config.toml
activation = "swiglu"
rope_fraction = 1.0
qk_norm = true
bias = "none"
init = "trunc"
weight_decay = 0.023
lr_head = 0.00763
schedule = "wsd"
decay_shape = "linear"
seq_len = 768
Each number is 200 + 40 x the weight over its row's rms, rounded and kept within 0 to 999. Layers, rows and columns count from 0. The size before them is the row's rms in percent of the matrix's.

# layer 10 MLP gate, 640x128, rms 0.278, rows 240-294, columns 0-127
103,241,115,207,213,207,193,201,236,284,112,208,256,189,240,111,204,194,190,235,211,152,235,203,144,245,183,171,228,180,196,117,267,233,197,255,250,212,196,246,291,116,157,211,152,247,277,162,202,223,207,191,215,219,186,169,198,229,188,200,225,192,231,160,237,238,187,186,185,172,185,236,215,195,207,150,228,241,197,238,186,206,189,181,184,196,212,199,217,230,256,193,163,196,261,221,132,224,244,168,251,183,179,165,238,293,222,205,172,154,250,188,194,347,206,244,202,202,210,184,209,243,219,167,157,252,93,251,187
101,167,237,212,193,175,138,156,184,207,178,186,244,151,222,185,165,209,212,177,211,177,258,243,301,125,192,201,104,182,202,156,141,287,186,169,200,267,246,195,195,145,232,209,197,213,179,227,235,255,166,173,203,189,222,214,136,214,157,220,222,168,188,150,129,230,139,205,159,172,221,222,209,180,178,167,283,177,282,170,159,204,183,199,201,134,219,154,151,277,286,161,216,240,255,224,182,204,211,183,120,183,204,117,219,217,270,244,237,189,229,188,211,230,191,239,207,143,268,253,241,202,125,182,176,175,179,255,223
092,188,222,180,206,185,144,182,229,255,179,220,177,91,197,186,231,194,157,134,211,208,198,251,236,226,208,168,250,247,273,206,153,174,259,208,175,271,283,246,167,125,212,189,288,221,200,173,204,271,172,187,205,161,261,182,143,267,269,248,118,132,170,211,233,177,234,191,137,235,153,285,194,163,168,180,204,285,146,207,203,176,219,230,171,189,148,239,245,255,169,223,200,212,191,211,169,169,155,167,205,264,134,253,196,237,160,252,173,164,191,255,158,205,204,217,249,166,180,157,220,220,232,200,176,184,211,159,204
110,255,282,207,252,177,268,184,189,230,180,254,219,175,194,134,223,206,208,124,185,200,171,251,249,168,228,258,227,174,223,223,166,213,276,172,223,246,183,251,207,195,189,173,166,238,210,154,187,244,198,215,239,186,167,202,172,240,244,252,176,215,197,174,267,209,152,209,208,198,224,152,166,208,150,184,195,125,153,198,172,240,156,210,123,220,200,232,187,223,240,210,209,180,180,166,197,127,150,186,263,176,106,148,278,117,132,269,160,137,194,175,215,237,133,202,122,190,140,286,225,227,176,141,242,193,165,241,213
101,227,145,213,197,208,213,225,220,219,139,177,187,185,226,151,209,200,165,181,201,233,199,228,180,181,185,204,201,236,132,172,132,166,173,165,172,151,231,246,177,214,188,188,186,241,237,166,183,154,146,210,223,172,198,244,185,227,179,159,251,236,238,235,235,196,131,193,228,257,208,196,207,198,183,184,176,219,185,103,40,225,209,227,191,260,222,145,186,157,169,245,199,170,185,238,272,273,219,255,215,158,182,168,170,111,202,227,203,167,176,273,218,149,163,204,173,120,118,303,163,179,146,126,229,186,153,259,198
099,213,220,160,212,288,181,158,177,292,203,250,198,228,214,171,202,192,198,236,246,172,257,149,223,200,185,203,237,112,253,276,215,193,188,243,216,165,195,190,242,205,243,150,211,180,185,237,150,113,129,231,162,184,195,201,208,227,209,228,195,155,140,266,168,184,187,146,208,285,211,191,244,205,218,193,224,226,184,224,192,184,214,205,163,213,283,155,157,177,250,192,222,240,207,195,196,153,123,231,177,210,102,215,129,224,230,220,252,216,214,179,135,224,219,246,229,135,197,181,93,115,116,212,198,230,217,252,250
105,135,95,144,209,217,221,114,186,144,183,215,162,199,105,156,301,188,250,250,216,181,247,242,173,241,210,250,183,235,153,174,206,240,247,169,149,206,143,175,187,149,197,184,176,228,218,237,247,244,220,217,247,210,223,113,160,171,182,240,144,210,247,202,168,240,252,153,247,185,221,231,198,187,153,201,200,246,198,161,219,140,219,128,222,179,144,241,243,172,312,216,262,140,247,210,182,201,201,177,172,178,185,137,187,131,180,206,202,173,173,186,158,245,186,163,207,214,239,149,237,258,221,203,233,223,222,244,207
089,183,190,199,150,187,111,174,241,248,224,222,182,282,226,92,162,203,219,230,201,188,199,231,205,251,210,280,276,105,206,155,156,143,188,180,273,184,190,228,215,183,206,188,125,206,188,194,246,208,311,223,189,178,216,219,266,245,147,204,185,104,205,107,213,206,153,191,205,198,168,182,232,206,207,170,248,279,223,204,140,200,239,145,191,252,174,136,155,206,249,213,239,187,272,229,230,190,202,235,209,183,190,158,193,250,196,230,272,232,199,189,237,205,209,228,234,251,236,202,275,206,222,206,178,183,248,153,180
097,218,213,191,201,213,175,231,252,209,225,260,171,243,134,240,235,207,141,182,210,215,286,199,158,246,242,212,157,175,221,140,314,212,218,222,163,168,258,181,251,199,111,228,170,210,224,241,116,157,282,226,153,225,167,176,274,229,207,196,222,219,210,182,188,240,130,215,243,210,202,171,223,259,242,213,171,206,187,204,244,190,133,193,234,240,209,206,253,167,154,172,183,171,178,205,137,188,271,267,207,266,201,181,231,180,157,191,187,124,220,217,121,248,235,211,207,203,217,181,141,165,89,160,228,176,242,173,149
102,278,210,190,230,251,213,161,196,173,210,190,252,188,246,216,231,168,158,82,194,201,251,180,229,133,216,207,224,207,265,188,246,203,151,219,211,212,176,227,195,184,137,219,140,186,251,196,138,211,139,181,179,209,250,182,309,213,178,227,150,207,201,216,194,224,175,184,125,179,178,223,198,197,173,210,149,224,155,193,278,132,214,185,160,182,191,242,218,229,287,212,223,226,253,249,186,187,232,296,229,203,207,122,168,121,209,211,287,127,202,242,119,266,235,198,162,249,245,144,167,200,236,181,175,202,205,182,235
100,200,203,274,213,241,296,132,196,233,143,217,243,248,264,194,210,213,169,156,202,105,173,223,215,137,240,215,175,229,228,220,152,221,220,177,242,205,201,220,199,212,152,231,231,178,197,154,115,191,230,209,262,182,232,249,215,191,160,102,140,255,218,179,241,189,248,283,165,214,215,166,208,188,214,144,230,172,214,215,151,219,243,155,195,175,205,264,191,202,221,283,242,228,201,289,168,194,179,161,246,203,169,194,233,160,235,262,212,204,191,219,176,256,247,178,136,230,134,148,180,248,250,206,173,213,178,274,285
102,216,211,233,211,177,187,177,252,229,188,207,190,151,150,169,269,177,183,208,256,177,205,166,188,248,220,240,207,177,174,188,191,137,191,173,168,166,236,168,252,177,207,215,190,115,230,174,301,160,183,141,170,140,182,169,224,231,209,219,191,248,271,158,222,136,126,175,196,196,255,216,231,224,216,214,237,252,176,190,170,210,180,196,269,142,323,205,257,156,121,214,192,205,245,228,222,224,188,164,219,239,259,140,146,271,162,198,167,275,129,221,138,176,214,191,162,151,174,187,182,164,164,303,212,146,167,190,163
103,185,165,294,245,231,215,253,132,214,168,162,198,176,184,200,239,219,202,176,155,157,173,187,99,140,251,226,208,222,214,189,240,168,132,233,211,243,186,167,220,139,179,185,160,175,252,222,162,244,226,212,236,277,193,118,203,266,212,203,192,235,220,126,190,225,201,182,225,214,105,179,253,176,210,245,231,217,148,266,174,187,249,283,231,190,168,173,191,170,249,173,155,193,229,195,230,186,113,216,261,182,211,107,187,146,128,185,240,252,185,229,195,210,215,183,201,174,183,240,213,234,185,152,200,174,300,248,150
106,210,202,220,238,200,163,157,186,170,190,142,130,237,174,173,156,161,226,195,289,206,180,236,246,173,174,235,222,176,216,200,249,208,180,180,199,206,188,216,270,220,185,190,218,235,216,141,188,141,208,174,211,196,148,183,170,201,179,155,139,180,218,202,209,158,165,95,218,246,231,267,220,221,209,180,199,213,227,280,201,193,211,188,233,111,250,154,197,115,150,217,237,233,266,229,226,247,215,176,264,141,121,135,295,215,219,252,159,156,172,210,219,204,120,195,224,131,254,207,153,272,253,236,199,250,169,200,282
094,203,162,237,246,198,248,237,198,193,211,255,216,142,217,217,234,188,170,160,167,221,235,185,267,177,264,237,149,171,140,274,168,220,193,224,210,208,243,145,221,210,167,159,187,152,243,182,236,183,228,164,225,218,233,231,217,205,242,155,218,188,106,258,212,152,194,195,187,204,280,174,136,151,182,254,183,173,216,201,93,146,185,123,128,194,160,323,238,173,206,153,196,228,213,199,181,170,271,169,184,230,198,259,197,164,174,152,190,219,218,291,226,234,134,186,179,173,138,214,180,245,199,153,265,205,257,227,154
104,217,172,188,270,203,256,274,213,275,148,180,232,188,242,183,209,211,146,235,166,205,229,228,221,175,232,260,219,179,166,147,195,188,222,156,197,314,240,158,204,189,111,188,175,174,198,169,235,243,160,168,120,184,165,185,163,210,226,292,218,206,173,209,205,195,192,200,217,215,210,223,174,128,200,228,228,217,246,235,155,244,200,277,244,184,233,263,193,160,237,182,243,145,309,213,195,268,165,164,124,202,220,207,160,211,210,214,232,293,239,183,197,122,198,125,262,186,176,199,222,226,263,237,215,229,221,162,254
100,159,229,188,214,275,155,181,246,170,212,227,193,256,231,124,254,225,205,153,131,151,186,140,155,207,179,229,154,183,181,175,140,261,147,184,116,247,240,213,246,205,196,206,230,206,194,223,215,137,177,141,243,257,184,229,230,193,220,296,192,225,201,249,222,221,214,216,213,170,199,210,208,185,250,185,178,180,190,110,276,219,212,194,114,222,117,209,186,195,221,270,283,209,262,293,164,175,200,181,192,218,177,195,263,160,177,150,186,144,256,241,245,199,192,229,197,197,212,92,202,168,183,205,146,226,146,210,217
103,243,184,108,199,202,209,229,227,183,201,208,161,188,163,195,160,197,231,165,134,190,243,109,226,126,188,223,175,165,214,218,221,212,193,202,191,246,200,203,235,272,175,140,125,197,185,125,191,197,251,117,202,210,102,229,189,192,279,241,129,170,181,188,173,177,201,176,156,194,218,114,178,226,259,147,213,209,166,206,163,203,215,160,209,195,199,136,255,215,197,167,170,243,142,155,167,231,198,151,220,202,153,143,180,266,229,120,213,155,278,230,177,223,223,298,196,240,232,255,178,269,153,150,191,209,227,239,223
102,157,245,190,279,146,166,187,214,222,189,166,232,171,231,148,228,185,213,204,272,140,147,234,242,213,205,202,206,172,221,190,238,199,256,124,226,155,143,259,179,223,237,162,265,196,186,249,193,197,187,220,154,222,232,161,160,190,141,205,168,223,240,195,244,129,166,146,203,208,122,213,220,193,199,280,183,211,249,266,179,159,226,224,216,129,140,226,230,214,233,130,132,259,253,164,184,226,230,252,243,119,228,250,191,228,162,122,246,213,136,149,223,259,152,209,197,197,214,211,225,199,165,205,272,208,228,116,162
105,149,194,220,164,218,239,249,267,183,163,165,174,241,229,236,149,210,257,138,194,141,249,182,228,197,165,207,201,216,200,274,142,250,176,242,200,214,193,197,125,235,158,200,295,189,232,260,232,263,199,165,180,165,156,167,226,203,278,229,132,210,232,220,205,176,194,198,221,157,152,138,303,165,191,194,170,130,231,178,272,241,164,187,195,157,226,265,196,204,127,184,178,198,130,165,179,244,269,253,213,226,211,228,184,256,172,199,165,140,258,198,177,218,203,156,169,167,243,210,168,206,174,259,289,172,153,177,164
109,205,128,198,261,162,223,197,189,223,192,167,233,162,277,137,263,219,202,217,154,173,218,223,207,194,173,153,188,200,196,259,217,188,193,202,172,221,203,168,252,234,195,150,199,214,207,319,195,210,157,235,209,207,174,254,156,229,206,143,239,271,223,241,216,251,167,203,152,148,256,282,229,229,164,293,232,192,176,222,216,236,250,190,184,284,250,195,226,166,265,163,178,181,126,139,119,216,192,157,242,280,188,190,163,240,170,228,247,236,230,183,184,266,199,179,143,211,208,233,149,153,144,211,184,212,281,153,157
077,175,158,223,220,151,246,209,230,141,193,220,96,153,169,114,209,189,147,152,215,188,208,250,243,207,209,211,182,168,232,206,123,147,162,218,163,246,179,261,199,179,168,173,183,187,178,219,166,277,195,208,289,145,285,223,233,267,170,119,214,234,156,253,190,209,240,205,167,274,219,194,211,130,190,255,160,188,267,260,200,221,238,120,218,187,228,233,186,190,241,204,223,216,206,231,231,189,246,202,198,171,220,232,179,205,175,277,247,167,225,145,169,283,214,238,214,168,120,230,179,177,134,212,255,237,217,238,235
093,177,171,164,242,142,171,229,211,232,244,145,194,145,147,212,171,126,211,241,204,239,257,209,204,276,240,221,310,247,194,182,262,191,165,239,239,200,218,187,239,211,168,252,220,195,230,182,229,171,258,212,267,207,209,241,199,195,191,200,160,169,160,151,174,277,149,198,203,181,169,163,201,127,153,158,214,220,154,230,189,221,233,147,215,186,196,206,242,221,207,229,220,205,230,227,163,150,212,264,224,92,177,156,211,158,210,217,158,121,163,230,199,241,210,178,200,235,347,254,217,170,131,150,156,212,232,207,140
103,226,207,261,193,238,145,261,237,245,184,233,166,162,178,219,204,201,184,211,208,216,214,187,229,145,132,172,234,179,166,165,172,222,207,208,239,298,251,237,261,243,124,182,208,136,230,199,224,185,228,194,217,175,117,195,199,215,249,95,135,165,284,223,152,190,255,152,192,207,283,285,174,176,208,240,234,210,188,161,211,257,248,211,270,231,205,221,204,170,173,250,173,171,209,217,185,241,168,266,180,96,226,153,151,160,231,184,274,250,254,230,182,224,203,181,202,207,231,235,173,196,220,260,188,178,154,229,264
100,163,261,187,167,207,179,133,221,230,253,209,205,132,165,93,255,141,246,178,210,189,186,179,173,104,143,191,121,190,176,198,262,292,189,117,198,192,153,186,205,192,253,220,135,127,227,193,254,236,189,219,198,233,217,185,135,186,197,217,240,197,215,209,172,191,169,153,186,169,239,226,194,230,213,164,157,190,128,216,189,189,243,217,224,193,252,228,225,108,223,269,178,201,204,170,116,199,240,163,171,228,173,161,168,189,211,287,183,224,170,133,204,165,156,261,186,225,239,174,237,149,179,281,191,249,174,167,191
095,199,184,231,222,164,116,253,225,183,221,180,195,218,197,189,211,219,107,150,239,188,253,229,254,256,226,189,105,241,126,132,215,192,220,197,201,246,143,157,191,215,152,144,223,221,196,229,210,227,187,269,229,182,130,208,238,183,208,244,224,136,180,168,207,181,149,195,231,280,268,142,226,155,164,185,191,239,224,201,198,141,268,155,184,143,252,212,246,225,220,336,252,165,226,176,192,224,216,125,159,280,202,160,193,135,195,203,251,209,202,180,205,188,194,197,199,172,177,212,185,198,269,246,255,166,159,208,237
102,154,224,167,160,179,184,248,226,184,161,280,253,155,214,192,204,148,185,205,196,144,130,245,186,211,186,238,220,222,217,232,278,190,218,183,233,240,207,184,144,158,193,138,152,164,131,241,184,162,240,284,189,192,140,240,181,218,232,221,166,250,270,210,183,179,80,201,251,157,191,178,249,136,189,179,251,156,179,118,210,195,253,124,296,184,216,222,182,225,283,251,229,126,241,184,155,156,175,172,182,185,188,165,245,215,182,233,207,138,245,195,205,206,209,170,210,239,273,179,207,197,250,227,234,169,182,238,163
103,220,193,214,191,192,210,136,186,211,154,238,199,208,227,201,235,193,203,215,190,168,174,212,162,165,262,206,204,85,165,245,169,276,226,220,163,173,143,186,158,293,192,141,197,136,235,218,187,248,190,229,253,187,206,255,174,227,188,239,234,220,140,189,223,127,207,261,135,135,168,239,206,182,205,140,167,219,278,196,297,163,194,227,238,219,213,187,255,185,154,208,261,237,173,200,183,220,206,208,206,243,171,222,233,268,177,200,143,167,210,118,201,216,194,211,248,168,178,178,236,127,138,192,219,323,260,250,148
092,209,231,174,246,187,247,175,155,130,244,178,213,219,179,196,191,236,138,269,177,197,235,171,210,220,179,166,134,205,211,266,167,163,269,244,213,160,151,258,202,235,184,209,204,174,89,133,210,248,184,210,214,192,219,255,191,270,231,180,198,267,154,265,240,131,156,222,165,262,229,168,182,195,229,157,179,234,193,149,190,205,240,133,172,270,218,308,199,202,192,144,167,209,201,174,144,206,173,259,139,225,256,246,133,151,200,232,181,173,232,259,199,262,205,163,264,280,169,205,216,225,167,213,179,153,205,214,226
106,263,200,206,206,231,210,208,283,211,259,195,175,185,184,151,171,240,171,282,191,139,222,260,149,197,144,231,198,207,182,147,157,235,215,182,220,300,98,166,180,128,158,181,244,236,221,209,288,184,194,229,142,80,208,213,151,203,217,150,139,168,217,177,210,212,148,199,236,213,217,246,148,194,210,120,189,181,231,210,156,159,232,206,197,248,216,199,224,174,106,164,214,273,247,184,153,157,131,200,161,167,179,238,162,212,161,223,174,141,209,204,182,254,170,202,233,238,203,201,215,263,201,234,211,158,243,182,241
101,206,143,272,241,242,170,201,192,222,196,162,244,164,167,249,190,187,203,128,232,193,238,158,239,171,206,146,149,159,209,237,247,200,204,227,70,237,259,201,223,205,282,186,195,177,233,219,195,158,174,234,173,206,125,141,257,175,194,216,309,210,181,176,185,188,141,162,230,255,209,207,173,256,247,258,191,188,260,174,250,175,184,119,168,186,178,197,171,255,227,215,171,204,192,245,190,276,253,130,254,182,140,95,173,175,195,233,214,300,183,197,224,195,223,196,208,210,234,179,204,164,211,216,268,172,227,195,204
102,225,187,200,228,183,277,158,176,149,227,220,132,223,203,255,190,165,163,242,256,98,144,126,147,260,222,240,214,211,232,211,195,133,173,166,215,219,227,187,207,187,181,173,181,180,127,194,224,206,151,212,257,198,202,201,261,204,237,142,189,194,200,204,239,158,148,183,198,230,315,192,216,159,187,192,167,227,203,76,180,147,224,294,197,92,125,263,210,155,226,218,251,210,219,258,225,206,161,185,225,126,222,228,188,189,205,300,193,242,186,181,249,208,183,177,197,223,247,211,217,199,167,220,190,226,207,216,180
106,214,224,240,215,203,266,173,157,170,129,190,175,230,209,183,320,218,205,218,157,122,157,228,195,245,194,113,162,219,137,251,211,256,264,256,201,184,182,198,176,231,191,222,201,249,235,166,177,183,258,176,194,194,194,177,198,208,137,191,145,188,267,263,149,223,285,196,174,188,196,183,155,192,245,161,187,188,167,181,276,173,210,178,232,161,169,166,183,165,176,196,208,193,177,285,194,215,247,199,112,278,159,132,207,200,285,258,290,190,158,226,151,278,224,248,207,245,222,226,166,171,194,165,225,219,178,208,178
099,206,145,127,230,152,179,194,115,200,205,225,183,194,198,145,140,213,181,224,235,194,161,214,246,202,215,207,218,220,139,220,163,254,169,224,193,271,127,210,197,243,175,236,224,183,268,235,151,176,219,235,153,180,124,160,209,163,236,167,168,156,184,227,180,162,245,242,123,177,126,194,220,195,260,211,196,244,210,233,192,175,197,194,251,202,207,234,283,185,176,191,247,227,174,190,200,261,257,223,204,217,142,191,116,257,176,127,218,259,177,224,134,158,235,203,219,309,222,269,154,234,256,195,254,127,264,223,208
100,227,226,184,220,153,210,216,219,216,245,252,195,167,217,200,159,182,187,170,181,213,171,220,220,189,221,194,199,250,248,173,216,210,218,123,244,169,165,180,282,192,296,136,188,253,191,215,191,187,277,227,198,209,138,236,201,225,269,175,179,221,234,227,198,186,183,202,191,229,173,161,212,200,271,219,237,227,201,95,258,138,186,188,160,204,205,221,105,136,247,239,268,290,228,254,201,172,111,255,194,237,139,163,209,159,174,221,140,207,142,217,130,216,240,183,124,232,179,272,195,138,155,208,124,198,217,174,192
108,272,192,189,264,188,148,199,164,229,219,218,141,271,262,133,167,186,204,145,272,224,195,258,196,195,196,229,217,234,165,224,240,197,256,232,216,178,165,171,268,195,148,190,207,205,253,156,208,214,248,218,192,160,195,150,175,251,190,244,240,215,202,205,119,137,207,179,227,221,233,176,187,181,121,173,226,226,180,170,190,237,181,244,210,158,182,204,198,265,167,159,276,201,157,253,278,223,204,247,228,227,163,189,289,189,189,163,174,225,277,198,238,295,183,295,116,136,170,187,203,181,258,244,136,230,236,194,213
103,247,192,204,229,169,224,150,229,113,126,182,217,157,189,192,252,248,169,237,193,189,160,176,201,215,259,280,210,224,196,203,207,230,168,163,176,194,238,112,232,264,199,210,191,258,183,207,169,153,255,154,189,116,127,209,225,188,209,197,181,216,154,158,236,169,154,117,166,225,98,230,193,172,262,274,156,257,194,211,224,247,134,182,190,222,185,175,170,192,203,269,222,195,170,254,176,311,246,223,161,192,134,161,244,264,263,217,175,187,192,208,205,192,192,222,195,267,205,134,225,184,147,188,212,188,160,153,244
097,308,171,128,147,247,203,198,254,227,149,201,232,188,202,220,199,202,223,135,253,174,249,242,239,168,240,227,302,229,245,141,193,203,185,137,150,215,207,201,231,175,184,184,224,183,155,140,232,140,278,177,204,205,228,214,201,221,206,252,251,197,212,204,225,254,124,100,168,172,159,191,200,204,226,218,175,126,118,269,152,234,249,210,156,204,187,212,117,208,149,232,148,221,159,196,213,247,234,169,232,206,197,218,181,196,208,246,186,206,173,188,160,308,210,256,231,117,168,219,208,229,166,149,181,170,218,183,200
093,161,237,155,230,202,140,257,171,225,245,206,152,209,223,174,227,185,180,195,225,129,260,255,197,121,171,182,185,163,224,224,152,165,198,169,189,170,219,204,262,213,116,220,153,132,200,164,235,225,210,157,185,176,220,245,187,255,104,185,280,203,225,192,154,217,215,184,223,254,276,185,250,194,159,134,195,194,175,215,252,214,141,197,245,162,201,285,240,296,217,237,231,164,123,236,138,251,224,159,216,179,193,182,230,134,163,205,157,193,212,175,248,138,172,229,213,206,138,205,223,277,112,161,183,214,229,196,190
103,191,242,225,191,221,239,188,241,221,193,216,210,140,191,197,237,221,189,199,185,115,211,252,241,88,186,202,303,222,185,296,169,280,248,197,247,249,173,213,194,213,223,220,176,223,159,172,133,248,245,167,198,125,218,186,172,151,185,270,206,203,192,213,223,230,265,263,225,142,226,235,211,151,129,162,202,158,160,229,211,217,234,197,195,171,232,270,176,133,131,148,274,223,166,191,180,190,260,204,135,259,244,218,181,245,173,189,254,195,187,224,196,194,177,240,136,273,171,188,179,184,202,139,226,268,236,192,176
107,180,241,78,227,215,136,163,208,225,148,221,168,196,253,154,285,161,246,149,172,188,153,281,192,205,145,227,326,268,188,215,250,159,289,177,211,205,147,172,217,139,212,230,195,215,233,226,175,241,159,220,174,172,264,197,171,131,264,182,215,200,216,183,185,229,244,218,214,213,188,216,213,110,149,184,222,216,245,177,277,207,282,212,168,166,228,215,229,184,181,248,236,210,143,242,160,239,146,194,210,212,152,173,199,230,189,205,249,241,174,184,223,168,209,258,185,144,220,175,149,164,216,174,195,237,142,209,181
108,164,221,163,131,162,225,182,188,225,206,213,230,250,234,210,177,207,105,162,187,238,226,165,197,206,216,188,190,198,135,235,217,144,188,230,167,252,162,200,247,177,179,191,233,190,224,181,219,243,152,272,188,219,280,146,124,183,196,209,227,238,178,285,219,132,191,184,238,201,104,165,184,265,226,161,221,227,173,229,180,230,241,152,238,205,192,199,308,149,169,198,182,172,173,234,127,129,204,233,280,239,189,113,220,147,190,178,174,216,198,265,211,180,217,296,192,181,186,175,275,230,212,204,203,204,237,106,159
104,191,216,190,183,277,186,211,233,144,230,165,213,207,220,263,180,262,209,196,228,192,178,195,189,168,107,299,185,153,242,165,218,168,183,152,250,238,230,201,226,217,181,177,198,218,216,158,176,253,286,250,159,233,224,203,163,193,190,143,201,164,84,226,220,137,161,75,235,170,232,225,174,207,153,166,207,230,225,174,206,284,146,222,241,180,186,221,191,164,226,161,143,186,201,178,188,213,214,245,115,165,181,187,251,223,254,112,191,175,266,136,181,225,145,204,195,207,132,217,173,216,166,268,215,258,181,202,202
098,221,188,203,190,228,253,270,213,219,197,262,164,244,254,159,167,174,141,220,204,221,194,154,151,162,194,235,131,184,230,227,208,228,162,191,155,152,207,133,199,275,232,226,161,197,196,232,166,154,170,148,129,203,186,180,211,213,237,236,180,266,174,177,124,241,181,235,218,170,174,179,224,178,231,135,159,202,194,178,222,247,152,238,215,258,217,289,226,171,177,196,207,113,200,143,205,130,141,139,147,168,192,148,219,233,163,223,291,172,240,154,177,248,187,217,76,211,185,205,184,201,150,191,286,250,159,221,236
098,209,109,146,266,225,152,207,278,160,193,180,188,285,209,147,216,186,135,225,226,200,141,179,224,247,153,145,236,203,151,186,230,221,220,198,168,149,125,195,216,187,223,159,201,241,176,217,171,189,200,238,210,164,283,185,209,204,220,124,223,204,187,225,196,242,131,233,164,240,224,135,164,151,245,161,194,195,154,204,188,153,188,238,248,156,172,305,181,218,192,138,192,185,177,175,223,299,212,267,253,246,208,193,244,218,210,233,204,218,237,122,185,244,269,287,192,205,205,207,200,178,130,188,245,220,141,233,157
098,200,202,181,205,221,254,199,247,169,163,196,162,276,230,181,199,206,281,173,179,223,247,242,238,154,170,240,166,211,122,169,157,254,252,201,262,182,225,154,209,184,327,129,192,180,171,166,255,161,210,230,164,217,183,174,186,251,247,245,204,235,255,170,296,252,167,174,228,240,197,230,186,170,190,252,179,195,180,219,216,252,211,154,223,170,240,229,270,216,201,250,182,141,131,187,173,134,179,160,230,197,233,170,148,209,213,123,201,143,131,236,212,210,171,234,311,134,197,220,207,244,146,195,188,196,209,248,203
098,214,239,178,219,115,151,156,163,188,256,207,250,164,240,226,247,204,183,197,207,173,177,237,222,183,252,186,228,255,202,209,223,256,258,147,226,243,221,166,199,195,169,169,172,135,225,213,214,218,153,181,269,176,190,173,213,258,227,175,111,287,166,259,165,190,230,140,118,253,199,234,254,208,146,282,125,246,231,208,240,259,231,100,284,266,153,205,214,156,213,219,158,137,178,240,193,195,249,193,165,191,166,166,178,247,155,210,163,198,199,257,231,174,169,185,212,209,168,217,230,155,210,156,223,206,269,153,174
106,176,236,274,190,204,192,213,181,182,172,172,228,183,218,193,192,159,214,158,155,194,234,186,159,154,172,185,230,250,208,183,230,194,190,207,218,198,172,113,203,123,144,173,240,203,194,110,205,290,262,172,301,160,247,215,175,213,182,246,249,210,208,222,212,223,178,222,193,203,118,210,202,233,137,228,197,160,262,241,194,102,203,184,270,177,277,222,192,192,205,192,130,238,199,244,151,155,184,221,155,255,232,253,277,275,217,220,234,232,180,205,223,221,174,286,287,249,200,240,148,191,228,208,271,240,201,191,146
098,228,249,158,203,177,201,165,224,289,272,180,213,89,285,135,209,217,205,192,208,115,183,172,246,118,210,199,200,163,179,210,143,205,210,183,223,230,281,172,246,268,239,229,228,170,269,200,171,283,237,245,196,185,182,203,195,218,196,157,260,180,174,237,297,210,222,187,230,174,189,193,277,171,134,185,179,156,137,213,196,208,243,175,172,272,212,244,259,213,177,194,207,114,208,194,168,250,188,185,211,204,220,166,208,131,122,172,244,199,198,212,218,197,223,162,175,193,190,247,173,186,103,220,145,172,169,212,202
108,209,154,250,236,227,272,209,172,179,120,119,173,143,242,145,176,204,176,203,142,234,228,204,142,204,251,159,156,171,212,161,202,285,207,236,142,215,255,208,200,269,223,197,224,275,215,133,216,215,192,207,222,225,251,274,139,179,192,252,189,161,204,194,210,161,240,239,174,221,194,194,189,152,221,260,255,216,121,162,228,206,284,233,184,260,172,202,187,178,219,212,228,237,220,236,196,232,171,196,175,103,237,193,180,206,189,226,193,285,177,228,179,200,214,179,184,198,225,242,71,271,150,233,204,237,263,161,191
102,199,170,193,204,166,193,217,192,220,198,192,225,112,162,95,177,213,158,163,194,207,201,297,252,188,263,142,195,241,205,195,228,139,268,185,202,218,251,202,150,221,217,264,248,224,289,223,191,146,213,213,214,147,224,177,216,171,201,230,283,239,238,194,209,170,249,223,195,201,167,198,217,223,236,152,162,205,244,197,280,256,162,198,160,244,181,262,185,160,167,188,256,157,214,175,192,231,321,215,131,215,145,252,195,189,214,178,133,205,169,216,234,203,203,240,279,248,176,215,158,244,191,219,232,164,125,122,164
089,184,241,231,220,177,243,188,176,209,217,234,184,244,195,145,203,154,165,197,146,222,259,251,243,189,102,250,169,126,219,198,276,181,164,231,175,209,154,252,174,138,186,119,239,228,188,191,189,265,244,216,286,174,152,206,212,220,183,145,236,207,160,227,135,107,192,245,198,219,186,182,263,219,218,199,260,154,166,237,212,144,228,216,213,125,130,118,213,180,192,209,217,247,161,207,210,156,234,195,178,213,137,206,183,171,138,188,220,291,184,172,253,234,200,160,170,217,157,205,180,227,132,201,176,151,137,265,251
103,240,183,142,225,161,215,288,191,187,155,135,189,229,201,165,137,262,133,149,221,197,199,215,308,176,241,237,249,197,246,126,151,172,203,242,147,196,169,221,205,152,185,167,212,208,142,191,209,232,246,181,119,192,205,169,237,171,201,247,191,147,235,213,168,171,184,267,188,232,203,104,180,189,200,192,202,263,274,204,189,166,148,142,185,210,211,182,176,344,243,155,189,232,208,198,150,232,167,216,170,169,173,150,183,263,216,152,212,239,277,211,201,178,216,188,217,229,198,167,205,175,150,249,237,139,257,214,177
094,217,250,298,231,272,220,171,246,262,202,176,198,250,235,206,172,173,274,117,198,107,167,169,176,179,222,217,189,175,273,232,192,219,218,197,210,230,181,237,196,188,148,178,226,182,268,210,218,237,209,287,212,238,171,219,214,187,194,153,214,285,115,227,175,163,235,193,239,120,232,277,174,193,145,217,183,241,217,184,194,277,168,168,197,172,186,186,157,175,238,218,220,216,210,139,134,101,186,207,183,174,145,190,236,197,275,244,171,221,181,164,180,200,270,238,195,198,224,249,143,207,217,202,160,266,224,208,125
102,214,211,263,175,241,203,173,175,208,146,252,131,156,230,135,247,113,226,211,211,190,211,204,196,196,192,279,275,246,152,194,203,252,287,201,142,190,274,212,174,255,185,250,133,175,182,187,236,192,145,209,251,201,213,159,187,203,191,268,168,155,190,183,169,191,219,144,171,211,206,144,186,293,202,153,192,141,194,185,232,162,247,157,168,180,145,224,195,238,141,157,230,122,243,162,147,130,183,252,223,160,171,264,153,184,176,159,123,162,172,169,228,210,253,209,230,186,206,222,192,238,140,225,183,251,142,155,215